Weights of a small transformer language model.
Size: 18 layers, 2 heads of 32, vocabulary 2048, 2.17M parameters.
Architecture: RMSNorm before each block, rotary positions, untied embeddings.
Each number is 128 + 32 x the weight over its row's rms, rounded and kept within 0 to 255. Layers, rows and columns count from 0. The size above them is the row's rms in percent of the matrix's.

# layer 2 MLP gate, 256x96, rms 0.117, rows 111-134, columns 0-95
size [195 135  39 101  25  33 101  63  65  26  31  28 107 124 123  61 100  27 159  71 154  91 122  96]
[[148  86  92 102 143  85 146 123  73 139 143  83  96 175 120 125 105  89 146 137 103 106 123 114 114  90 130 125 188 205 125 126 128 123 102 118 131 137 145 142  64 154 147  92  94 114 182 182 160 135  91 127 155 163 156  98  77 153  88 103 117  96 166 173  51 129 123 137 104 100 170 122 165 131  80 126  82  51 154 100 131 154 173 162 106 158  91  94 119 127  92 127 156 144 110  67]
 [150 163 124 146  91 109 115 146 118 109 151 149 106  80 135 196 146 242 121  49 135 125 194 193 119  79 151 142 135 133 140 113 119  54 117 169 187  94 141 130 158 123 112 168  99 131 112 155 152 127  99 126 153  89 154 125 125 131 109  91 156  97 104 109 170  87 100 145 122  53 117 100  81 154 110 116 139 147 111  83 114 169 150 107 109 108 126  78 121  93 111 163 137 158 130 103]
 [136 107 126 134 134 119 146  87  90 140 126 180 184 108 109 136  84 137 136 152 162 129 172 143 145 157 121 255  93 119 124  98 128 151 113 111 124 121  42 134 126 144 131  95 127  97 120 122 143 110  99 119 109 103 139 117 125 117 114 168 114 138 140 119 110 136  94 181  74 217 157 151 142 165 106 116 129 115 179  77 135 108 176 148  69 151 125 187 139 159 138 140 163 125 198 132]
 [ 42 114 127 146  86 125 134 135 100 103 188  79  75 126 148 123 124 151 131 140  92 113 159 109 159 111 146  90 108 137  75 128 209  74  69 121 139 138  56  79 136 117 154 128 159 142 118 108 126 159 166 130 153  84 132 160  93  97 112 134 143  87 127 113 178 141  80 114 145 110 108 110 104 208 106 143 167 159 165  98 117 149  84 110 143 137  98 163 175 124 108 121 150 191 100  83]
 [102 119 126  28 148 107 129 187 185 131 196 176 117 141 165 101 116 151 111 173 117 172 144 106 141 137 131 173  88 113 114 135  70 160 126 110 124 146 138  47  94 149 136 130 107 107 129 136  49 145 123 100 124 171 112 118 133 179 141 141 104 138 136 177 106 149 132 154 151  63 132 108 125 114 135 128 114 131 191 141 177 126 127  75 136 115 118  89 119 198 127 118 145 122  46 133]
 [122 145 109  93  98 138 112 179 138 111  65 177 142 145  96 148 137 120 103 161 122 112 178 147 194 158 138 237  94 169  81 114 137 102 137 139 169 123  79 106 143  78 132 120 107 180 141 126 113 105 149 106  96 105 157 108 126  99 143 156 105 154 133 125 144  65  81  84 169 149 109 127 142 170 121  95 128 113 212  82 151 162  83 130 153 113 111 119  78 116 107 161 150  94  78 108]
 [139 105 115 101 182  87  39 130 112 131 188 101 115 159 121  93 119  66  90 186 136 142 102  83 109  46 109  96 108 120 123 139 122 158 139 126 107 161 151 121 127 149 192 175 119 106 148 152 156 136 116 123 166 130 147 169 149 127 123  81 154 178 133 110  84 167 178  79 118  66 169 144 171 142 132 131 143 106 161 137 168 140 174 102 134 156 103 127 128 146  68 124 152 103 182  83]
 [137 139 155 132 132 186 168 107 102 124 108  90 142 121 117 143 139 148 157 113 164  81  89  95 138 161 170 139 134  60  76 122 102 125 149 171 119 165 165  92 164 117 107 108 106 133 121 142  92 122 108 122  79 114 146 130 120  54 163 182 138 120  73 130  94 105 122 126 156 185 125 138 136  87 170 155 154 136 169  88 138 123 161 141   0 142 149 112 129 203 169 144 104 122  96 153]
 [164 127 119 147 168 113 128 151 132 159 171 136 108 158 131  81 136 129 126 167 139 133 168  94 131 109 122 127 187  50 151 142 133 174 168  72  58 125 133 121 122 148 110  67  91 139 158 115  87 115 109 105 145 121 137  97 166  77 104 107 116 144 153 131  75 193 139 121  87  69 161 174 160 103 105 156 122  99 112  77 152 210 121 109 115 165  98 119 190 130 111 104 130 115  87  63]
 [142 110 122 170 125 149 101 143  49 125 132 121 138 143 124 131 131 121 120 161 154 147 100 134 183 192 117  96 103 162 109 123 144  87  55  32 151 120 121 180 145 115 108  67 133 117 142 153 112 143 165 146 120 102 150 113  87 140 136 112 116 120 103 130 125 159  89 186 132 119  72 114 122 117 118 123 125 106 120 226 150 150 162 149 135 115 107 102  39  66 184 170 164 104 130 109]
 [134 150 118 103 135 111 139 143  79 131 144 131 167 137 148  97 132  79 195 146 168  91  39  98 151  98  93 173 108 175 149 135 108 145 173  92 130 138 191  92 126 113 106 144 141  87 151 129 117 136 112 158 137 115 106 114 124 156 134  86 106 165 110 145 121 110 137 138 109 131 109  97 121  54  95  92 148 119  75  46 117 120  79  25 193 129 102 128 129 181 138 107 102 159  99 128]
 [131 114 148 117 105 151  96  89 134 119  80 151 191 133 126 165 128 114 130 122 171 160 125 118 149 143 135  90 113 100  91 116  99 155  40 124 108 122  85 112 116 136 102 185 138 190 152  82 115 149 124 121 181 140 115 144 119 156 126 110 126  81 146 136 146 135  84 108 115 153  59 138 130 219 148 133 163 146 224 145 149 105  93  85  87  98 127 150  97 163 147 118  45 120 173 147]
 [121 158 145 115 131 140 135 162 185 146 119 101 102 152 121 102 158  99  74 183 151 114 115  67 180 106  96 142  93 126  64 148 147  93 140 116  62  75  90 132 146 138 133 122 151 181 156 142 129 111 206 136 133  83 137 109 111 154 118 133  81 172 153 170 139 120 111 147  72  85 107 179 143 108 134  88 152  79  52  83 165  91  88 111 143 102  87  77 100 143 138 105 103 127 132  98]
 [108 141 101 105 132 172 108 198 120 116 192 149  87 145 147 113 122 112 134 114 113 107 136  82 101  53  86 130 167 168 154 164 139 147 176 120 157 173 163 154 120 177 153 175  99  97 137 120 103 149 130 177 175 180 128  60 128 138 110 166 153 165 141 180 142 152 114 102 102 115 174 136 161 186  91  84 111  93 110 105 140 174 120 147 163 121  95 124 173 126  72  64 141 132 128  87]
 [126 116 185 103 169 113 177 141 132 162 127 162 131  72 171 128 130 163 136 144 142 171 145  93 141  95 170  98 129 126 164 133 144 136 149 130 122 129 104 141  95  93 122 114 107 157 101 116 139 100 180 100 177 135 115 116  96 142 154 148 125  73 176 142 153 116  47  60  58 153 122 133  55 148  94 159 140 201 131 128 129  76 123  71 142 190 117  40 124 115 130 110  96 140 131 105]
 [156 158 132 125 118 109 195 186  80  96 137 109  88 107 129 122 139  97 109  81 178  73  99 138  69 155 102 107 177 134 140 100 181 150 100 170 145 144 155 104 134 142 163  80 178 139 151 169  79 138 117 132 140 132 137 146 129 171 150 121  99 158 182 180 110  99 158 140  68 141 131 222 143 160 138 101 120 116 118 193 112 131 140 126 104 104 141  73 129 132 171  82 147  78 139 160]
 [116 177 123  85 149 165  67 145 141 120  75  73 179 116 129 160  98 107 135 134  95  49 112 200 168 152  92 139 119 167  82  96  93 179 142  88 182 140 126 113 105 166 161 166 112 114 146 141 110  97  94 151 145 106 124 172 121 139 125 120 133 104 137  67 119 144 166  55 134  79 106 137 110 105 131  92 116 121  96 125 127 118 159 161 132  98 188 181  80 103  97  94 137  93 141 167]
 [ 98 129 141 152  91 157  99 148 199 132  92 136 129 129 139 117 115 147 144 128 145 155  73 101  99 141 100  49  90  73 132 108 127  97  78 182 190 122 123 112 139 101 148 154 104 135 150 135 134 140 148  83 143 207 147 155 102 176 133  86 110  67 136  66 140 125  81 141  90  95 129 128 125 133 145 145 121 121  75 151 154 108 174  92 255 148 142 122 121 140 146 120 139 105 131 131]
 [216 119  78 129 125 101  97 192  85 136 129 155 139 173 148 122 129  95  90 171 132 113 140 144 148 109 117 136  99 134 147 111 100  77 134  81 128 196 125 109 144 124 212 104 145 139 176 139  66 100 142 140 149  99 128 160 130 162 107 122  98 127  65 154 114 215 131 132 173 128 102 109 147 104 115 127  88 115  89 171 131 109 191 130 121 159  99  94 145 112 124 113 147 151 158  47]
 [160 141 164  50 118 106  97 109 151 121 137 146 103 158 122 109 171  89 120 132 120  95 142  85  67 107 115 110  92  92 113 136 169 165 173 143 123  89 104 116 180  72 153 248 121 122 127 128 115 140 115 136 132 112 126 135  79 113 141  97  83 100  99 135 156  73  75  91 107 102 136 195 126 223  93 125 141 132 109 123 122 150 119 126 112 114 109 108 139 178 168 106  93 133 168 123]
 [155  92  97 155 149  94  57 156 116 170 207 101  91 159 131  84 174 130  95 160 153 103  55 117 133 143 108 109 161 174 129 118 130 120  94 100 126 123 130 129 154 173 144 101 196 168 153 128  95 168 120  96 123 184 101 129  87 134  99 133 130 180 150 166 113 127 134 128  97 126 183 148 142  96  85 105 156 115 147 133 168 140 216 149  95 136 107 142 106  90 127 109 114 194  93  86]
 [162 172 113 140  96 134  90 125 125 157  86  53 114 126 113  95 107 135 108 132 110 149 123 109 173 116 154 101 106 137  92 115 145  89 163 102 126 188 188 142  67 107  97 204 137 140  70 133 142 139 131  78 106 164 115 174 171 106 116 143 144 174 167 128 145 200 141  61 131  92 152 116 184  90 146 143  92 102 126  85 178 102 121 114 169 195  85 125 122 131 106  96 139 140 126 170]
 [172  84 108 118 163 136  97 143 113  64 140 112  54 123 138 158 121 132 145 129  91 118 158 103 102 114  77 145  71  83 133 159 171 125 123 142 168 164 103 124 165 104 144 152 129 148 130 178  83  88 164 100 126 134 175  39  89  98 127 153  77 164 153 141 157 131 115 192 118 154 151 127  88 137 156 102 154  84 150 124 116 191 161 140 131 111 132 110 165  89 109 143 142 161 221 119]
 [193 103 151 151 112 157 105 128  92  95 113  81 129 118 161  80 131 134  79 101 114 171  88 170 139  91 169 131 124  75 125 197 177  98 144 141 132 158 178 161 112 140 165 172 132  88  86 164 161 135 148  57 154 178 112 150 151 129 115 118 135 169 131 144  96 107 173 133 113 154 147 145 101  45 155 103 119 131  78 156 166 176 102  99 175 130 119 170 143 137 137 125 134 123  65  84]]
# layer 2 MLP up, 256x96, rms 0.112, rows 111-134, columns 0-95
size [159 142  33 105  24  34 106  67  73  25  30  31 113 117 107  62 104  29 163  77 160  96 126 105]
[[111 160 156 143 132 160 126 176 169 114 134 207 145  86 144 137 162 172  91 116 127 136 146 111 154 146 124 161  81  66 111 116 136 121 164 136 135 117 147 115 186  91  91 150 189 163  92  80  97  92 145 106  97 110 113 164 182 119 171 126 160 165 101  87 218 139 164 107 154 159 121 150  90  81 171 111 163 185 105 151 120  99 111 115 136  91 165 171 134 109 137 159 119  93 106 179]
 [161 135 122 121  64 111 120 171 116  85 164 117 101  89 148 123 161 197  85  99 153 151 176 155 131 100 106 115  87 165 161 134 153 160  93 121 147 124 143 109 176 125 119 188 164 186 145 153 140 128 167 160 203 134 149 147 109 109  98  79 132  62 115 121 112  31  74 166 129  80 120 121 103 149 133 119 160 136 107 136 132 125 153 114 130  96  99  71 101  68  96 130  96 125 167 130]
 [110  96 160 125 107 127 133 117 109 126 128 108  89 129 163  83 155 110 117 112 145 116  37  78  69 137 127  59 143 139 121 110 170 121 149 139 107 104 167 110 144 113  84 154 191 126 113 126  72 153 167 106 143 107  82 175 179 144 132 183 159 134  93 149 103  49 182  84 106  86 149 145 133 133  76 114 146 109 152 174  70 103 143 162  75 152  89 131 114 115 179 150  94 145 116 135]
 [ 91 122 123 153 117 139 137 122 127 106 156 124  55 126  98 145 119 124 182 119  94 154  69  90 125 179 113  33 173 109  46 159 178 129 126 174 166 203 138  79 138 157 143 110 111 104 125 176 127 151  98  67 180 119 144 189 132 106 129 119 154 126 130 125 163 149  88  99 148 151 161 121 119 146 154 180 180 136 112 172 114 119  95 149 155 168 100 134 137 116 116 126  68 146 132 123]
 [108 161 149 206  73 154 127 169 146 153 117 114 146 118 157 124 118 146 118 119 150 114 157 114 155 149 119 115 107 152 135 114 116 106  72 136 202 101 137 185 135 130 123 134 113 165 122 139 144 123 135 125 170  85 144 104 106  79 108  55 121  88 148 121 136 156 187  91 119 132 145  58 105  53 166 115 111 141  74 111  94 141 109 123  74 120 132 109  60 115 148 132  48 134  73  60]
 [143 108 141 130 151 113 142 152 193 138 159 128 134 120 126 113 116 140 109  93  83  72 129 167 119 148 151  64 154 140  85 117 158 105 141 158 135 167 116 106 110 152 122  85 114 172 113 120 130 101 119 108 126 108 122 134 121  59 137  83  98 133 127 113 120 161 178 174 124 103 113 128 115  92 101 147 129 121 104 224  44 147 154 119  48 138 123 191 162  79 104 127 216 114  65 149]
 [160 167  94 117  67 160 180 219  71  99 102 124 104  93 124 122 166 122 161  91  98 135 156 158 126 182 121 182 147 155 145  97 167  81 167 124 166  77 104 161 110 121  82 135 127 121 121 130 121 150 107 105  97 130  89 126 118 208 117 155  81  66 127 184 151  98 133 125 154 134 117 121  93 119 136 128 106 138 134  89 103 112 120 142 132  97 155 140 130 130 206 107  95 137  79 193]
 [ 94 143 150 149 113 197 127 134  89  86 119 112 132 109 120 137 135 141 155  99 161  96 125 110 130 140 146 149 116  80 102 121  81  97 173 206 127 181 155  80 144 118 124  53 109 138 110 125  65 110 126 139  99 175 137 158 130  76 155 148 123 125 108 139 114 110 159 139 137 132 154 102 140 123 188 166 152 129 186 104 155 118 158 133  46 146 157 129 114 238 150 133 113 147  54 151]
 [123  96 117 108  61 145 108 137 136 123 105 117 117 102  96 171 132 128 149  89 119 133 128 145 117 142 123 175  57 179 115 139 131  51  97 177 123 139 161 159 138  99 159 215 190 120  92 129 172 106 136 152 112 161 126 166  93 118 164 110 144 123 113  97 150  67 109 123 157 171  92 105 109 172 111 109 129 122 127 169 149  54 140 126 154  97 159 140  51 148 172 150 159 180 162 170]
 [200 111 123  79 130 101 131  96  19 113 148 198 143 137 149 132 134 130 129 143 112 161 107 148 176 148 120  45 119 183 159  98 137 108 123 128  88 137  44 151 118 135 103 201 159 144 127 130 133 160 152 156 146 158 133 112 130 164 115 128 160 144 135 122 107 150 136 120 132 140 114 126 110 156 128 141 114 138 119 199 126 116 102 145  44 130 117 140  88 129 171 100 149  54  78 106]
 [152 115 121 142  96 104 136 125 150 116 140 156 115 134 144 123 150  83 137 118 162 154 128 114 159 154  75 129  81 158 123 147 198 144  97 130  81 100 128 132 135 120  76 146 190 211 153 116 115 156 148 158 117 162 103  98  84 121 127 123 101 125 139 177 111  99 138  61 158  89 152 107 118 138 111 141 135 123  91  77 156 125 124  59  96 114 113 132 134  23 219 121 146 149  56 105]
 [132 132 120  87 118 142 169 132 161 121 135 133  84 113 108 137 152 136 149 126 201 171 167 128 142 136 109  29 171 101  91  81 142 117  58 126  81 104  58 132 138 145 151 100 129 151 171 134 145 113 128 121 109  97 130 151  86  80 114 113 187 101 106 107 133 171  87  88  27  74 125 174 116 145 126 139 133 156 193 128 162 125 130 143  93 107 132 189 125 115 137 160 113 120 161 121]
 [140 157 144 127 134 126 112 150 122 125 142  75 110 151 113 123 150  74  54 190 126  99 104  56 177 115 116 110 115 160  88 150 119  94 157  77  77  75  61 116 147 146 125  74 183 169 149 144 150 110 182 113 141  97 145 115 109 134 129 158  65 170 145 138 158 105 128 182  70  91  68 167 124 117 132  76 157  96 124  96 167  99 101  94 117 110 112 110 119 135  90 124 103 137  98  90]
 [113 112 151 122 105 101 117  80  94 120  78 128 187 122 101 180 131 127 140 133 141 145 105 164 190 213 165 140 123 117 134 150  56  87  71 158 110 110 114  86 150  82 171 140 142 135 113 141 169 128 127  60  90  84 147 173 142 118 171 101 114 112 105  99 160 129 120 132 121 128 119  73  77 111 187 147 145 163 155  94 102  78 122 168  80 141 153 154 114 146 149 196 107  81 125 129]
 [141 129  81 128 123 117  87 132 161  91 127 122  56 193  92  98 132  78 108 154  96 132 163 139 114 180  82 102 105 159 127 129  85 115 116  92 145 120 155 114 177 165 135 158 168  98 170 144  99 142 101 130  92  70 126 120 137 130 102 112 138 178  83 111 113 161 179 175 155 131 144 171 211 129 173 109 119  53  95 156 131 183 140 164  92  87 158 182 168 107 146 137 153 141 139 131]
 [157 176 119 157 122  77 175 229 123 110 188 122  96 127  81  88 138 109 127 105 159 135 124 125 138 133 136  77 144 138 105 135 133 165  86 170  99 169 136  37 153 151 125 131 137 165 131 141  95 162 116 106 140 134 108 168 161 160 121  87  98 133 162 188  98  71 163 132 134 105 171 183 148 101 114 140 159 112 116 202 113  90  82 116 144 159 121 115 142  94 134  92  65 149 130 139]
 [144 179 121 147 128 193  62 163 130 125 166 125 102 161 115 100 171  85 106 153 134  90  49 101 234 103 108 156 191 127 136 141  65  94 108  99 126 156 138 157 150 126 139 108  89 137 126 141  80 149 156 103 104 137 145 112 144 109 121 101  85 177 138 151 134 165 143 104 156  54 134 114 135 155 112 138 129  91 148  71 127 157 141 111 169 140  96  99 126  95 149  71 169 160 103 121]
 [129 176 133 200 100 134  26 210 108 125 192 107 116 121 134 127 135  98 109 110 166 149  41 139 126 133 104  50 111 119  96 167 120 103  87 127 171  99 157 123 119 124 134 139 111 143 137 141 133  74 118 109 139 158  99 139 120 115 136  67 106 107 126 129 114 140 148 150 130  55 173 120 129 182 101 132 108 105  93  61 165 126 128  86 103 136 122 139 121  62 152 130 104 158 130 139]
 [173 132  73 152 136 107  85 147  96 133 129 146 158 158 161 134 148  98  71 160 170 151 126 127 172 133 105 157  85  98 126 120 114  62 132 101 111 219  97 112 142 108 245 156 151 150 169 135  90 119 160 151 130 132 133 166 127  89 117 107  96 101  59 168 140 167  94 164 175 133 119 106 147  89 110 133 105 115 104 147 140  95 139  84 117 144  96  95 156 127 120  92 141 152 120  59]
 [171 147 106 146 135 133 146 195 120 144 150 115  99 131  80 134 107 172 109 114  92 191  87 157 149 132 131 151 176 121 139 137  86 138 116  74  99 181 130 168  98 157  86 110 118 114  99 146  87  94 161 134 128 154  95 119 171 165  93 141  91 185 127 124 121 177 182 156 132 131 124  51 140 102 203 184 137 147 180 149 193  96 157 147 127 153 119 113 117  79 101 138 184 160  96 143]
 [126 117 163  95 113 168  96 174 112 117  68 163 149 109 116 163  66  94 133  96 115 181 150 127  75 129 188 141 127 107 109 132 159 119 136  99 129 140 136 138 115 138  75 170  93 140 114 185 149  78 100 137  79 101 194 111 113 122 120 162 115 154 140  98 106 139 199 171 103 133  52 137 110 129 100 112  48 123 193  91  56 120 102  96 142 147 126 121 142 139 138 118 159 142 181 117]
 [161 166 113 110 116 154 103 117 128 160  69  76  97 132 108  95 117 157 107 137 106 150 119 114 175 130 147  79 101 140 119 138 143  81 180  78 121 184 163 142  63 100  89 203 144 122  66 119 166 142 133  87 107 168 108 170 160 105 119 153 145 156 167 133 140 197 157  64 126  95 147 119 173  71 135 146 102 102 119 129 188  93 145 110 142 198 114 129 120 134 104  99 107 123  98 170]
 [154  87 111 120 163 121  84 167 130  55 150 118  65 128 139 151 126 117 145 124  98 123 174  99 114 126  89 137  70  84 126 163 160 122 148 146 155 164 129 104 161 102 154 156 124 159 135 181  93  99 157  93 127 140 173  45  84 114 126 160  81 180 158 142 169 126 116 189 107 151 152 138  91 159 169 103 154  91 158 123 100 200 168 138 148 112 125 104 159 113 106 148 156 163 205 113]
 [ 78 126 103 108 170  97 162 101 141 159 140 142 109 131 130 167 119 119 169 178 155 110 158  88  89 159  87 124 119 194 147  62  97 138 127  92 132  77  59  96 144 122  93  64 144 172 166  94  85 120 115 178  96  63 151 104 106 126 134 135 118  88 116 124 161 164 100  94 148 100  68 110 146 193  78 120 133 128 177 130 122  86 158 161 115 130 141 110 109  95 132 145 143 132 202 150]]
# layer 2 MLP down (transposed), 256x96, rms 0.11, rows 111-134, columns 0-95
size [201 135  28  90  19  25 120  69  90  18  23  22 111 135 127  53  86  21 158  78 144 102 133 103]
[[113 123  93 137 115  75 129 117 192 124 126 102  77 152 123 105 189 137 131  74 121 134 132 195 104 153 132 175 145 116 131 143 131  86 105 160 171 130 106 180 137 122 148 100  98 125 116 182 133 128 143 150 142 101  92 132  81 105 162 144  73  94 171 116 160 126  78 150 117 170  80 131 153  92 153 117 146 157 156 125 120 112 102 193  53 158 198 147 103 162  95 216 142 128  84 114]
 [180 139 120 132 101 109 150 124 119 110 178  89 132  76 128 167 135 190  85  95 164 113 177 165 114  80 139 146 101 139 103 157 163 119 118 192 163 112 175  96 173 147  66 121 114  64 143 172 128 185 161 114 195 142 175 138 132 138  41 107 126 101 151 112 123 115 111 141 120  87  97 152 107 121 107 184 143  90 110 145 136  97 121 131 109  66 120 109 133  95 114 158  80 181 111 114]
 [120 199 179  87 124 107  96 138 136  92 137 104 126 139 160 162  77 101 128  66 100 161 188 163 151  83 124 149  81 100 136 113  77  85  98 118 155 120 119 118 133 125 204 106 188 125 161 163  91 104 101 127 140  69 120 101  82 162 108 174 151  92 181 110 120 114 116 111 137 147 139  93 142 149 123  52 126  94  76 123 136 183 133 142  94  97 119  90 131 148 123  98  74 157 165 130]
 [113  85 181 104  93 107 213  88 111 111 127 139 136 129 119  88 137 113 182  88  65 186 109 113  58 117 125  94 153 125 177 116  95 183 130 125 105  85 111 106  90 154 176 101 115 122  85 171 107 116 147  84 109 153 143 166 115 119 146  93  95 117  89  71 108 106 119 151  47 175 137 115 148 151 123  89 102 167 176 129 102 134  78 144 104 143  87 144 119 127 116 137 118 143 185 153]
 [137 133 136 189 113 146 126 117  85 144 144 166 143 219 143 170 114  89 138 151  89 119 124 139  86 128 152  83 177  97 128 121  77 114  78 126 125 164 122 130 165 105 180 113 144 188 147 140 119 137 104  66 126  80 116 114  78 118 112 120 114  85 162 113 191 117 162 145  81  92 122 117 129 118 105 136 121 118 105 112 152 229 107 167 152  79  98 161 104 178 155 142 122 168 141 191]
 [132 119  88 121  95 116 107 127 121 170 186 166 102 180 119 113 134 116 104 134 125 125  89 174 122 118  88  85 118 180 119 113 116 125 108  83 178 115  80 146 121 138  89 133 197 169 200 135 139 173  98 101 150 132 115  83 126  92 146  43 171 112 138 191 155 132  84  93 138 161 144 168 105 129 122  94  92 154 120 125 163 149 189  84 127 159 113 182  86 152 108 184 114 150 104  92]
 [173 135 144 151 150 113 115 164  96 139 135 155 136  94 113 135 166  42 132 116 117 109 132 113 106 162 147 164  93 165 164 133  63 151 148 143 151 120 117 144 100 104  78 111 140 117 133 113 155 121 112  81 156 140 169 142  64 153 165  85 116 114 115 123 152  71 192 110  83 134  89 115 142 164  44  63 148 132 153  84 171 145 131 115  85  66 161 147  92 111 162 151 171  91 131 188]
 [131 142  98  63 140 137 100 126 122 109 116 153  98 131 102 155 181 144 101 102  52 122 127 153 126 157 123 158  69 139  92  94 155 122  83 109 153 107 120 116 188  95  85 129 176  88 144 107 181 145 119 161 172 145 138 202 160 141 105  98 123 163 157 137  97  98  92 154 119 141 138 128  46  69  89  94 136 139  87 129 111  89 127 122 152  86 104 164  88  46 166 146 133  94 149 155]
 [121 119  84 101 156 120 136 130 126 119 155  96 144  68  97 211 125  66 173  68 104 143  73 130 155 121 128  94  64 139 158 140 111 103 131 154 150 121  97 114 108 102 154 210 121 104 133 133 176 101 105 138 115 102 132 157 119 164 132 150 138 121  68 139 140  96 189 120 138 204 112  99 123 127  93  59 121 134 147  62 145  80 139 159 132 127  65 131 125 108 138 123 141 184 179 127]
 [129 125 159 105 118 166 173 130 172 107  53 135 130  67 116  94 125 181  76 163 108 125 127 148 157 114  85 142 188 152 115 112 152 134 147 123 170 123  99 120 124 103  77  38 109 113 117 148 136 101 170 171 123 141 154 123 172  98 104 115 166  75 141 143 149 124 166 103  85 135 138 136 121  86 157 141 127 143 147 111 108 159 122 124 125 154 120 153 106 129  68 128  81 179 114 250]
 [150 141 117 175 159 121 120 117 114 142 159 139 108 124  77 143 187  89 152 197 131 157 120 104 147 127 106  70 138 110 161 137  65 150 102 151 104 129 152 155 191 104  68  26 130 142 106  85 158 162 125 116 160  99  70 127 129 157  96  83  90  98 123 113 120 180 154 114 135 156 145  93 136 104 121  56 141  86 111 142 103 154 122  76 135 166 159 155 171 162 129 165 125 143 113  75]
 [110  97  98 104  72 124 171  84 116 159 142 138 138  85 135 157 142  83 129 156 174 149 149 137 159 200 173 110 144 153 115 155  66  60 161 130 147 187 180 135 106 141 106 137 137 106 136 109 110 203 105  87  99 151  77  96 129 118 174 152 101 189 187  93 100 143 176 126 127 168  85  85 142  93 120 127 123 120 105 107 130 103 125  86 126 148 141  57 130 131 129 135  91 193 136 127]
 [212 137 182 184  89 139  87  86 153  69 112 109 134 107 142 107 103 110 142  76 151 151  79 131 150  77 153 125 189 178 119  85 101 110 104 109  99  62 110 136  87 139 130 159 139 102 107  55  88 108 119  98 149  96 141  98 115 141 169 217 133 209 117  95 106 112 129 138 121 136 124 133 143 127 125 158 120 132 106  98 139 109 143 127 126 184  75 132 126 116 119  72 148 133 112 154]
 [179 111 154 150 114  90 140  93 151 138 105  86  92 127 138 134 172 126 115 169  85  91  89 132 211 136 152  80 125 125 158 153 111 120 103 201 139 143 102 147 141 173 105 105 100 128 181 168 193  68 165 141  91  61 159 163 166 156 125 128  83  82 138 116 150 123 129 126 127 118 130 188 171 102 199 157 135 172 154 115 121 108 155 122  77 175 149 106 178 125 131  93 113 146 122 132]
 [115 119 175 119 195 141 167 136  99 184 120 141  94  76 152 133 144 113 151 119 148 145 112 128 129 113 165 157 166 111 103 127 186 141 154 115 147 187 144 160 106 120 167 120 109 149  88 129 136  73 150 105 115 188 130 120  99 150 163  75 158 128 182 171 125 125 131 114 110  95 150 132  35 123  93  99 109 195 124 131 124 121 109 104 158 226  68  82  77 106 117 127  81 127 104 132]
 [ 88 138 149 146 131 102 207 232 100 163 115 143 141 138 145 135 144 101 112  84 191 108  79 141 114 132 137 103  94 108 127 131 137  47 155 125 118 134 150 143 125 112 149 137 154 107 143 133 102  99 123 119 133 182 120 157  73 165 126  95 193 122 145 147 132 145  89 108  50 155 104 157 144 109 103 118 144 118  82 179 142 124 113 145 168 187 194 159 140 134 147 131 143  67 113 187]
 [ 95 100 102  92 120  67 145 118 116 138 112 109 104 145 115 159  53 133 124  77  84  80 110 191 125 158 130 120 105 114 155 171 112 135 118  98  81 134 147 118 175  89 233 171  93 154 160 181  83 166 118 165 168 108 132  95  79 116  87 153  93 102 167 135 123 167 155 145 153 153 118 145  73 127 106 136 152 159  89  82  99 106 134 147 151 111 152 152 197 151 117 106 123 128 156 110]
 [ 94 144 127 112 128 183 168 133 132 144 150 122  84 104  81  82 142 143 143  60 116 152 189 107 132  69 166 131  63  79 171 109 146 134  95 134 117 108  60 124 150  68 137  91  96 115 155 149 141  61 111 112 106 150 114 121 108 135  41 158 115  88  84  94 173 128 110 197 109 171 188 153 176 140 172 119 107 140 126 151  92 133 109 114 145 117 155 117 112 166 132 123 144 107  97 140]
 [193 137 139 154 144  95 136 119 151 116 150 196 179 101 168 150 105 153 147 122  85 112 136 180 158 105 146 138  95 100 143  66 102 105 153 125 113 228 157 114 167 102 183 181 137 104 157 123  60 104 158 146 136 150 140 175 140 103 146 131  80 135  60 113 101 148  83 176 153 135 111 141 137  86 142 108  80  97 115 124  99 102 148 108  47 128  86  94 112 134 108 114 102 141 129 119]
 [ 73 159 127 148 145 136 148 158 163 139 190 115 130  81 105 122 148 171  91 120 132 139 159 161 105 103  77 131 158 151 113 104  83 140 189 133 137 131 139 148 101 126 130 122 155 139 102 157 122 152 185 176 109 169 110  97 183  68  41 125 121 101  90 103 133 138 151 124 159 162 109 119 170 130 231 138 118 158 126 150 194  68  77 137 158 155  85 105  94 127 116 164 148 159 148 128]
 [ 78 166 183  90 136 191 155 135 124  90  88 101 191 136 144 138 102 105 125 105 161 176 172 156 140 164 144 149  60 148 103 155 152 107 142 102 129 181 109 132 109 135 111 158  43 113 168 154 114 108 107 130 157  95 196  92 162 158  97 104 123 109 105 110 105 120 137 135 164  78  83 115  77 163 145 131  52 122 181 107 132 126 128 128 188 129 127 108 182 138 135 166 156 136 164 121]
 [154  99 148 115 166 150 140 104 106  84 187 180 172 114 153 158  92 119 132 131  73 108 146 106  94 114 101 134 184 126 178 145 164 128 134 189 163  89 127 159 154 146 198  91 114 106 172 169 146 125  82 150 191 127 109 128 130 175 139 120 153 140 107 138 123  67 174 115 135 139 104 180  86 124  72 141 181 121 156 106  95 153 123 133 124  94 114 126 191 124 194 111  89 175 120  83]
 [164 143 134 155 174 113 119 139 164 108 185 143  91 116 169 172  81 114 146 154 128 161 136 120  96 110  80 148 127  54 114 126 160 144 127 127 177 167 167 167 177 118 166 151 136 119 144 163  88 104  91 124 107 115 146  62 108 102 175 174 136 154 149 111 224 136 144 169  72 128 105 120  98 116 188 133 122 105 156 145  65 181 112 152 103 101 142 146 156 100 118 148 108 140 189  88]
 [ 97  73 170 105 154 141 164 111 157  86 124 117 130 129 110 181 190 146 138 152 129 160 123 120  78 116 121  60  74 180  96  86 101  86 164 101 166 104  71 165 118 169 130 105 166 124 176 104  73 148 110 175 114 130 106  51 111 123 150  90 167 143 126 168 136 188 100 125 144 101  71 123 167 110  79 100 130 124 140 135 140 115 136 154 136 132 168  69 108  78 144 137 111 132 141 173]]